config.yaml
head_dim: 64
norm_eps: 1e-06
attn_scale: 0.125
bias: "all"
init_std_o: 0.0
optimizer: "soap_variant"
weight_decay: 0.0
warmup_steps: 200
decay_shape: "cos"
train_tokens: 123100000
Each number is 128 + 24 x the weight over its row's rms, rounded and kept within 0 to 255. Layers, rows and columns count from 0. The size above them is the row's rms in percent of the matrix's.

# layer 10 MLP up, 512x160, rms 0.26, rows 486-511, columns 0-79
size [ 98  99  94  92 103 105  99  93 100 102 100 103 103  94 102  97  98 107  99 102  97  93 103 107 104  96]
[[131 127 121 104 106 137 130 135 147 121 180 135 154 136 132 131 151  89 118 101 105 133 107 126 101 128 144 130 104  77 111 109 138 126 136 121 145 135 133 104 141  91 167  77 126 143 163  91 138 110 108 132  84 103 145 107 156 147 132 150 140 151 124  88 124 175 111 145 113 117 126 155 102 120 165 117 109 110  79 119]
 [ 91  84 102 141 187 147  82 130 126  94 124 122 115 156 117 113 117 162  96 153 151 112 132 144 150  99 131 131 146 107 109 158 142 142  71 158 115 136  93 150 134 125 117 159 133 152 150 156 123 109 122 107 148 111 120 117  94  95 110  75 120 126 117 110 105 128 115  91 139 162 110 150 138 137 140 133 119 159 130 188]
 [111 142 145 134 101 128 170 122 139 109 145 124 134 105 166 117 138 128 115 116 132 110 160 138 123 136 152 151 104 138 112 122 113 171 126 108  93 127 128 149 139 148  99 167 121 153  92 129  80 143  95 138 114 121 149 126  81 149 111 176 128 180  69 110 149 121 141 111 166  80 149 176 137 138 108 110 154 131 157 145]
 [118 140  92  94 162 131 113 156 144 100 126 128  94 141 107 140 176 119 129 185 125 137 109 123  79  96 170 161 114 118 146 128 133 126 127 172 102 142 119  76 120 152  94 135 185  84 128 136  82 128 113 123 135 149 132 109 147 119 129  69 130 115 119 162  99  86 146 106  95 171 163 129 100 133 118 123 130 104 152 100]
 [143 131 149 137 103 116 151 115 122 105 154 116 148 120 114 128 126 141 170 187  97 150 129 112 114  96  90 166 132  92 135 177 158 150 128 104 125 105 111  82 101 101 131 162 159 133 151 115  98 124  98 158 118 116 100 109 117 165 162 124 138 123  84 108 122 141 149 185 136 138 130 153 114 148 188 151 101 169 130 105]
 [106 148 155 113 129 110 179 173 133 159  64  74 113 104  89 146 138 151 127 124 105 132 120 144 125 115 143 141 117 147 158 120 135 128 102 111  95 117  99 134 153 105  92 157 146 126  81 115 145  93 151 158 117 138 158 121 153 155 105 111  93 119  88 143 109  87 174 139 149  87 136 135 112 157 135 116 134 117 140 121]
 [135 115 123  83  98 105 128 156 137 166 126 144 133 132 124 129 151 158 174 142 177 100 129 139 102 145 112 150 131 140 114 116 103 136 161 115 112 109 119 124 120  98 118 181 157 131  97 133  80 115 159 129  91 119  81 110 143  92  90 126 154 134 139 113 122 109 158 117 165 140 142 109 163 138 106 110 126 104 137 118]
 [162 152 139 154 111 127 135  99 176 157 103 142 128 116 124 115 111 130 135 126 115 108  99 167 133 136 100  93  77 145  90 144 143 105 130 139 139 114 155 140 106 156 117 119 162 101 105 122  89 111 175 162 133  96 129  85  99  91 109 114 141 106 142 144 154 119 143 107  86 139 148 130 114 133 124 106 131 117 134 144]
 [157 151  92 145 133  81 116 127 185  89 123 118 123 110 134 126 114 112 104  78 127  89 151 128 115 122 171 170 105 148 120 127 158 127 128 142  96 136 154 102 117 110 122 133 147 122  42 173 108 114 142  94 119 114 128 181 147 158 124 161 122 131  87 124 158 127 104 116  90 134 121 138 112 123 112 161 152  97 105 138]
 [142 143 129 108 153 133  92  86 128 110 103 146 111 136 163 121  95 106 160 174 120 169 153  83  90 152  94 130 121 131  91 149 118 112 168  93 126 134 127  76 104  73 113 103 103  90 146 107 126 130 166 111 137 118 138 157 137 108 117 113 169 147 107 138 122  93 114 101 119 140 128 149  97 133 173 158 114 116 118 145]
 [155 123  93 147 134 128  95 110 104 142 119 105 126 126 156 148 158 103 161 152 109 128 132  95 153  77 116 140 115 155 101 113 120  90 145 159  92 140  77 130 151 180  91 139 160 126 132 130 116 129 100 110 118 137 134 147 138 149 114 131 154 160 165 128  88 116  98 143 137 116 152 163 139  97 148 154 131 143 114 117]
 [137 170 132  67 118  78 139 142 129  79 174 160  97 118 124 153 106 148 128 123 157 148 122 124  97 106 141 121 130  96 142 140 102 113 138 132 140 101  97 134 148 104 161 121 157 128 149 133 160  72  98 131 150 105 133 122 103 161  88  90 160 113 132 154 142 112 169 129 112  99 140 153 122 130 128 147 103 128 104 111]
 [119 130 135 130 157 140 113 139 147 113 150 141  98 124 114 171 119 122 125  95 119 120 142 179 125 145 102 117 145 128 153 106 135 171  96 163  98 109 122 101 119 138 146 180 136  94 122 117 152 167 153 146 138 102  95 183 143 112  68 147 109 141 101 118 116  99 108 129 106 178  99 153 146 151 158 156 137  94 120 181]
 [ 85 115 134 192 140  96 150 126 115 165  91 129  95 151 154 131 113 127  54 153 157  97 127 149 105 134 119 125 112 162  98 164 143 123 135 133 122 109 131 119 141 120 135 103 115 144 153 103  90 118 142 145 197 152 111 132 164 163 145 105 125 101 130 162 122 127 118 162 134 136 160 148 110 133 109  81 124 110 152 142]
 [130  84 138 146 129 129 138 123 115  80  93 137  77 116 132 129 117 126 116 107 144 103 159 143 151 107 136  98  97 136 124 100 138 119  98 133 153 134 123 138 103 101 165 122  83 120 109 164 123 168 148 114  99 108 101 131  68 144 139 115 126  92  93 119  82 142 113 117 120 142 116 172 119  86 106 105 105 137 158 162]
 [ 98 138 149 109 150 120 167 136 152 158  90 116 151  67 184 104  94 121 147 112 126 122 132 142 136 143 138 120 152 147 105 165 113 156 137  83 158 141 111 102 147 163 123 135 131 101 119 121 112 173 115 110 147 143 104 140 141 142 125  72 128 178 132 147  98 158 116 103  95  91  80 173 121 135  99 124 123 121 120 166]
 [192  99 168 144 111 110 139 161 129 186 115 136 102  96 138 116 146 144 151  74 121  99 142 110 132  92 146 129 152 138 122 147  94  99 111 148 132 138 119  96 136 133 140 133 128 106 109  65 134 153 120 113 137 142 126  99  97  96 124 138 157 107 125 129  82 130 119 112 129 120  94 153 144 145 132 141 138 174 137 127]
 [115 144 159 141 138 140 104 134  96 100 143 122 115 110 132  92 115 162 130  97 153 115 135  72 130 118 125 166 154  78 138  90 125 124 137 118 130 123 131 119 161 107 137 157 132 169  92 163 142 101  92 168 167 150 125 122  94 122 123 112 108 145 163 130 119 120 122 167 108 112 154 147 127 120 135 149 116 117  94 129]
 [117 106  93 110  77 118 145  97 138 143  99 152 145 110 142 105 106 115  82 128 123 132 138 102 109 169 147 132 115 137 170 127 142 137 138 128 111 153 117 142 124 177 102 132 110 126 140 123  75 161 118 139  92 121  89 159  83 142 120 109 131 116 130 123 106 116 134  90 143 122  95  83 133 135 149 179 118 124 137 133]
 [ 98 172 135 101 175 122 152 112  90 130 124  99 135 100 137 135 111  95 152 111 172 130 126 161  93 131 167 120 138  94 100 101 162 111 118 133 153 129 141 121 145 140  94 126 111 132 103  91 123  81 107 152 159 103 173  99 113 123 119 153 151 140 158 112 105  87 141 149 104 138 132 171 108 143 182  99 112  90 124 116]
 [ 88 135  99 134 133 133 152 103 104 146 122 124 164 136 133 132 111 168 127  96 110 138 132 118  91 185 104 169 128 150 125 142 177  80 172 153 101 180 141 135  95 162 102 129 129  94 136 106 134 120  80 171 121 154 143 145 181  96  99 104 142 125  91 111 108 124 180 156  90 154 127 103 154 158 144 124 122 115 121 111]
 [114 161 136 131 144 138 121 136 129 130 137  63  79 131 143 132 130  84 124 107 130 138 100 149 120 106 153 181 131 187 109 156 128 137 138 171 145 108 119 130 116 173 126 174 130 106 162 111 135 137 118 131 121 124 137 126 134  62  98 123 126  84  75 117 120  92 135  94 113 119 136 104  78 127 108  93 119  93 147 157]
 [134 117 129 130 115 136 150 125 149 123 126  88 150 137  93 154 100 110 129 123 127 119 108 165  85 168 132  91 108 165 159 155 178 175 134 166 142 137 148 117 170 109 124 136 138 154 130  98 134 144 167 114 165 116 133 186 106 146 111 149 130  95 113 134 141 158 136 126 133 126  77 140 164  99 129 133 131 118 134 135]
 [115 100 105 162 128 123 129 132 134 112 144 156  80 133 147  91  96 152 119 122 141 136 144  99 155 104 135 138 140 122 153 124 123 148 114 138 137 124 128  80 124 145 103 152 152 119 172 108 159 111 133 137 124 162 116  91 142 101  91  87  80 151 183 112 147 145 132 165 142 126  79 121 153 123 146 131 171 146 135 100]
 [ 83 159 162 107 144 173 114 120 128 108 129 119 150  98 119 162 158 142  89 129 115 125 189  88 141 176 147 155 161 126 110  98 142 169 127 131 128 105 129 113 136 150 120 140 140  97  68 140 109 152 122 146 150 155 141 164 120 152 103  96  77 139  87 114 134 113 112 112 150 184 123 122 160 138 139 108 121 125 101 126]
 [ 93 138 129  86 138 134 120  93 155 102 113 134 126 169  96 143 136 149 135 155 145 145 145 153 124 132 113 161 133 148  87 122 112 162 150 164  99 122 117  75  99 146 154 122 119  77 167 116 139 134 115 142 108 137 135 142 139 116 108 125 133  94 190  87 131 126 138 133 113 131 103 117 133 145 124 142 147 135 101 114]]
# layer 10 MLP down (transposed), 512x160, rms 0.273, rows 486-511, columns 0-79
size [104  90  96  99 103  93  96  93 107 102 113 105 104  95 108  86  94 106  97 106  99  97  99 101 102  91]
[[147 175 133 118 148 124  82 141  75 131 154 139 139 158  97 159  99 127 114 104 121 134 114 100 110 130 139 112 117 115 113 108 103 130 129 139 146 144 133 162 144 138 103 155 111 194 149 137 101 157 114 130 164  89 100 158 133 136 178 131 153 145 152 108 125 129 155 172 150 126 121 164 165 153 138 134 125 134 147 111]
 [125 111 128 140 123 131 120  85 133 149 127 115 143 148 127 149 130 102 132 123 139 117 134  92 111 155  96 130  82  91 132 106 129 154 134 140 131 106  92 184 127 113 140 118 107 169 172  93  86 144 133 136 126 147 134 188 115 193 139 112 110 140 108  86  79 146 144 115 143 122 111 139 124 169 135  94 137 128 131 101]
 [109  85 161 120 162 123 112 157  97 137 133 143 155 136 132 137 147 143 132 169 147 152 118  86 145 131 134 153 133 137  94 172 115  99  75 116 114  95 161 116 107  90 109 127 161 138 129 145 126 138  86 109 132 129 125  94 117 115 153 100 124 113 138 179 145 135  93 116 144 126 127  92 100 119 145 106  79 166 123 157]
 [113 126 109 154 142 122 138 119 165 106 119 145 130 107 151 146 163 133  79 135 164 141 137  81 110 121  91 146 155 169 131 131  91 156 115 150 169  79 131 126 163 152 111 150 116 154 130 135 103 128 116 139 138  91 103 167 126 107  90 143 126 130 161 178 197 110 112 142 131 137 131 130 125 135 143 103  93 109 139 115]
 [114  88 139 129 153  94 118 129 111  99 131 177 109  90 122 116 142 117 107 115 110 128 136 154 130 176 157 119 100  99 146  95 127 125 132 129 122  86 178 124 127 100 150 134  90 166  86 144 155 150 120 137 115 133 134 140 147 138 119 129 150 167 152 148 125 136 120 115 123 152 113 136 105 130 133 158 117  86 101  57]
 [149 159 107 121 129 125 126  99 129 121 180 138 114 121  95 138 125 129 127 120 104 147 103 121 170 137 152 120 118 114  95 125 122 106 154 108 129 119 144 136 120 119 137 106 119 128 101 139 100  85 122 122 138 115  99 112  95  97  99  99 107  69 109 144 138 141 128 108 126 105 151 166  94 141 142 148 184 146 133 114]
 [137  86 116 150 109 136 144 151 124 128  96 163 142 155 155  66 118  95 110 135 151 145 122 129 107 118 189 121 154 141 119 161 151 102 138 133 117 123 163 161 131 155  86 155 123 101 149 167 115 111 117 111 117 102 122  78 124 143 184 103 149 125 160 144 120 158 142  95 140 163 149 125 127 140 116 126 144 102  84 103]
 [154 126 110 158 149 101 117 140 120 140 120 101 157 162 163 100 136 103 113 129  54 179 100 111 171 123 130 136 125 121 130 101 108 130 108 141 130 161 134 129 133 106  86 183 100 108 123 113 101 128 125  76  76 128 126 128 106 112 107 109 131 126 125  95  99 102 128 123 132  84 142  95 102 113 138 146 153 103 169 167]
 [ 87 127  98 109 138 148 164  97 152 148 124 144 182 129 123  97 138 165 136 130  87 142  95 149  97 116 130 142 132 128 102 155 116 117 146  86 146 181 100 152 126 150 110  90 145  85 119 122  94  85 131 116 131 150 123 129 162 117 138 116 172 101 167 100 123  98 116 151 116 123 150 119 155  97 129 141 194 130 147 119]
 [146 104 124 145 170  76 156 126 120 147 117 104  89 139 134 143 114  92 146 143 135 142 152 146  92 111  99 148 110 163 140  75 143 141 119 114 167 187 143 105 138 130 167 126 114 120 119 138  91 110 136 113 118 109 117 137 104 142 112 131 138 126  78  98 107 148 137 163 111 144 159 113 140 103 137 118 140 161 131 137]
 [113 123 170 125 101 127  86 125 115 114 106 132  84  85 102  79 131 136 130 176 137 120 130 136 102 156 112 145 101 154 111 119 155 139 132 155 110 142 125  97 127 122  78 143 118 120 177 108 108 114 138 105 166 148 127 140 110 142 139 113 168 106 120 125 134 109 112 143 111 131 139 141 112 101  99 165 125 106 152 141]
 [ 73 148 130  90 134 134 113 134 127 124 151 118 117 145 113 145  95 108 154 104 148 155 132 159 118 161 144  46 157 105 142 127  94  97 124 108 108 124 120 136 137 149 108 128 132 141 145 113 162 128 165 105 119 122 117  79 128 146 148 132  76 129 139 169 153 157 159 135 116 129 102 152 162 135 116 113 109 127 104 118]
 [129  63 107  94 115 139 122 107 145 129 106 166 117 151 148 131 138 128  91 115 152 183 159 105 109 111 131 109 101 106 143 129 171 121 116 125 145 141 164 100 157 126 141 133 141  72 128 118 124 134 129 131  73 132 109  89 143 117 107  93  96 133 155 148 121 150 115 103 128 133 129 105 125 152 112 128  66 123 105 140]
 [144 102 118 162 129 139 170  87 121 103 130 108 186 129 135 125 103 150 155 115 122 125 172 139 145 171 181 153 156 119 113  99 137  88 127 166 125 125 102 159 110 179 137 176  98 198  78 112 111 108  98 119  79  96 145 120 121 119 152 168 146 108 123 133 115 117 127 151  58 108 116 134 126 113 107 180 146 139  70 147]
 [133 160 105 141  99 131 125 119 136  83 126 180 146 117 101  95 170 138 141 141 158 138 177 152 124 161 146 128 127 147 115 119  98 109 164 112 133 144 149 118 140 108 107 113 100 176 127 136 117 154 136 162 165 143 130 155 149 144  99 145 153 121 145 134 173  75 158  99 105 147 189 132 127 128 103 139 143 110 120 126]
 [164 112 102 127  81 146 110 135  95 126 153 147  97 115 104 145 124 113 109 139 145 150 119 124 133  92 169 152 151 127 160 108 157 129 110 156 179 118 133 143 115 140 178 130 120 161 127 160 140 126 115 140 125 111 114 134 103 126 135 105 131 130  88 144 127 130 140 120 154 138 112  99 125  87 143 167  94  98 132 140]
 [118 153 117 168 116 108  75 175 137 141 134 135 100 149  61 128 145 138  82 105 114 148 115 152 128 149 156 140 177 107 163 112 106  89 132 154 120 151 120 117 147 120 124 139 140 153 101 167 134 166 134 112 114  98 157 104  97 138 146 145 114 172 152  90 129  97 163 125 127 142 157 117 135  94 140 100 127 129 133 141]
 [127 110  94 140 139 116 115 128 141 114 131 116 124 165 113 131  84 112 145 122 101 126 114 119 137 172 128  94 102 113 131 118 142 116 163 131 107 160 124 119 122  80 110 155 127 177 112 155 124 107 148 107  83 123  85 120 111 121 134 121 131  95 134 137 124 119 127 130 111 138 149 116 148 185 139 138 106 138  84 168]
 [165 103 101 127 128 170 116 137 102 119 107 111 101 115 124 173 132 127 164 159  90 143 141 100 133 188 108 123 134 167 117 158 108 173  92 102 128 116 146 108 124 122 137  93 141 123 144 143 166 107 128 153 127 170 155 108 145 151 127 117 125  92 117 117 114 111 123 117 154 153 101 154  94  95 152  72  90 163 117 122]
 [154 104  99 132 140 163 112 131 166 104  97 144 119 152  78 171 149  99 127 115 133 103 124 142 104 122  73 120 115 127 139 130 128 121 169 126 122 109 136 158 117 129 131 107 119 154 167 144 103 134 126 171 123 115 138 145  98 137 166 127 112 101 171 161 121 142 194 146 134 123 127 138  88 120 119 138 111 127 117 119]
 [170 147 134 159  74 169 176 129 127 146 114 145  70 105 139 142 115 130 139 113  94  85 104 112  95 150 110 107 108 152 127 123 116 126 128  92 124 157  95 131 111 100 114  82  80 154 103 162 129 114 116  91 109  97 138 162  90 136 116 143  96 119 165 151 153 139 117  96 145  97 108 130 102 137 111 145 158 146 112 130]
 [134 103 141 161 164 112 149 102 124 129 127 141 113 125  81 134 123  97  93 143 137 148  87 135 111 145 157 165 106 111 112 100 130 159 144 140 110 124 177 105 149 164 138 135 138 133 123 103 115 138  99 126 108 124 131 134 162 142 125 172 109 160 139  96 116 167 105 147 129 133 133 112 111 139 121 155  97 127 155 110]
 [143 118  96 126 134 147 108 173 136  98 147 165 104  81 144 155 132 140 124 133  83 154 113 106 156  69 109 153 111 123 147 118 142 103 110 123 120 133 133 136 138 148 111 107 110 118 139 129 152 104 144  79 159 142 140 114 159 129 139 146 157 110 130 130 167 129  89 153 136 103 137 134 144 124 150 138 137 156  86 118]
 [152 177 149  98 143 119 117 134 152 119  88 140 111 142  94 163 115 118 106 165 181 147 111 112 128 144  94 113 125  97  87  92 127 138  87 144 193 122 153 109 114 119 151 121 157 107 164 124 143 125 143 109 102 107 132 103  81  99  94 123 100 123 127 165 127 113 142 169  91  89 100 118 117 112  94 135 113 136 130  99]
 [128 148 148  83 147 150 119 174 136 136 157 136 119 104 125 223 135  82 135 112 129 130 139 100 149 147 111 147 143 151  96 135 102 105 175 160 101 136 127 113 131 130 139 136 101 151  97 131 140 109 117 159 140 140 115 160 111 124 129 182 142 129 103 151 131 132 140  90 145 144 117 128 120 116 139 155  87 179 145 151]
 [116 152  93 164 117  82 142 131 114 131 140 104 101 132 183 103 110 103 138 117 126 124 111 141 106 122 156 148 135 120 147 126 173  99 113 126 116 142 136 165 110 125  95 168 111 103 134 147 125 109 138 134  81 117 125 129 129 109 166 152 131 111 115  94 143 101 128 111  90  70 155 102 136 162 165 157 129 152 133 159]]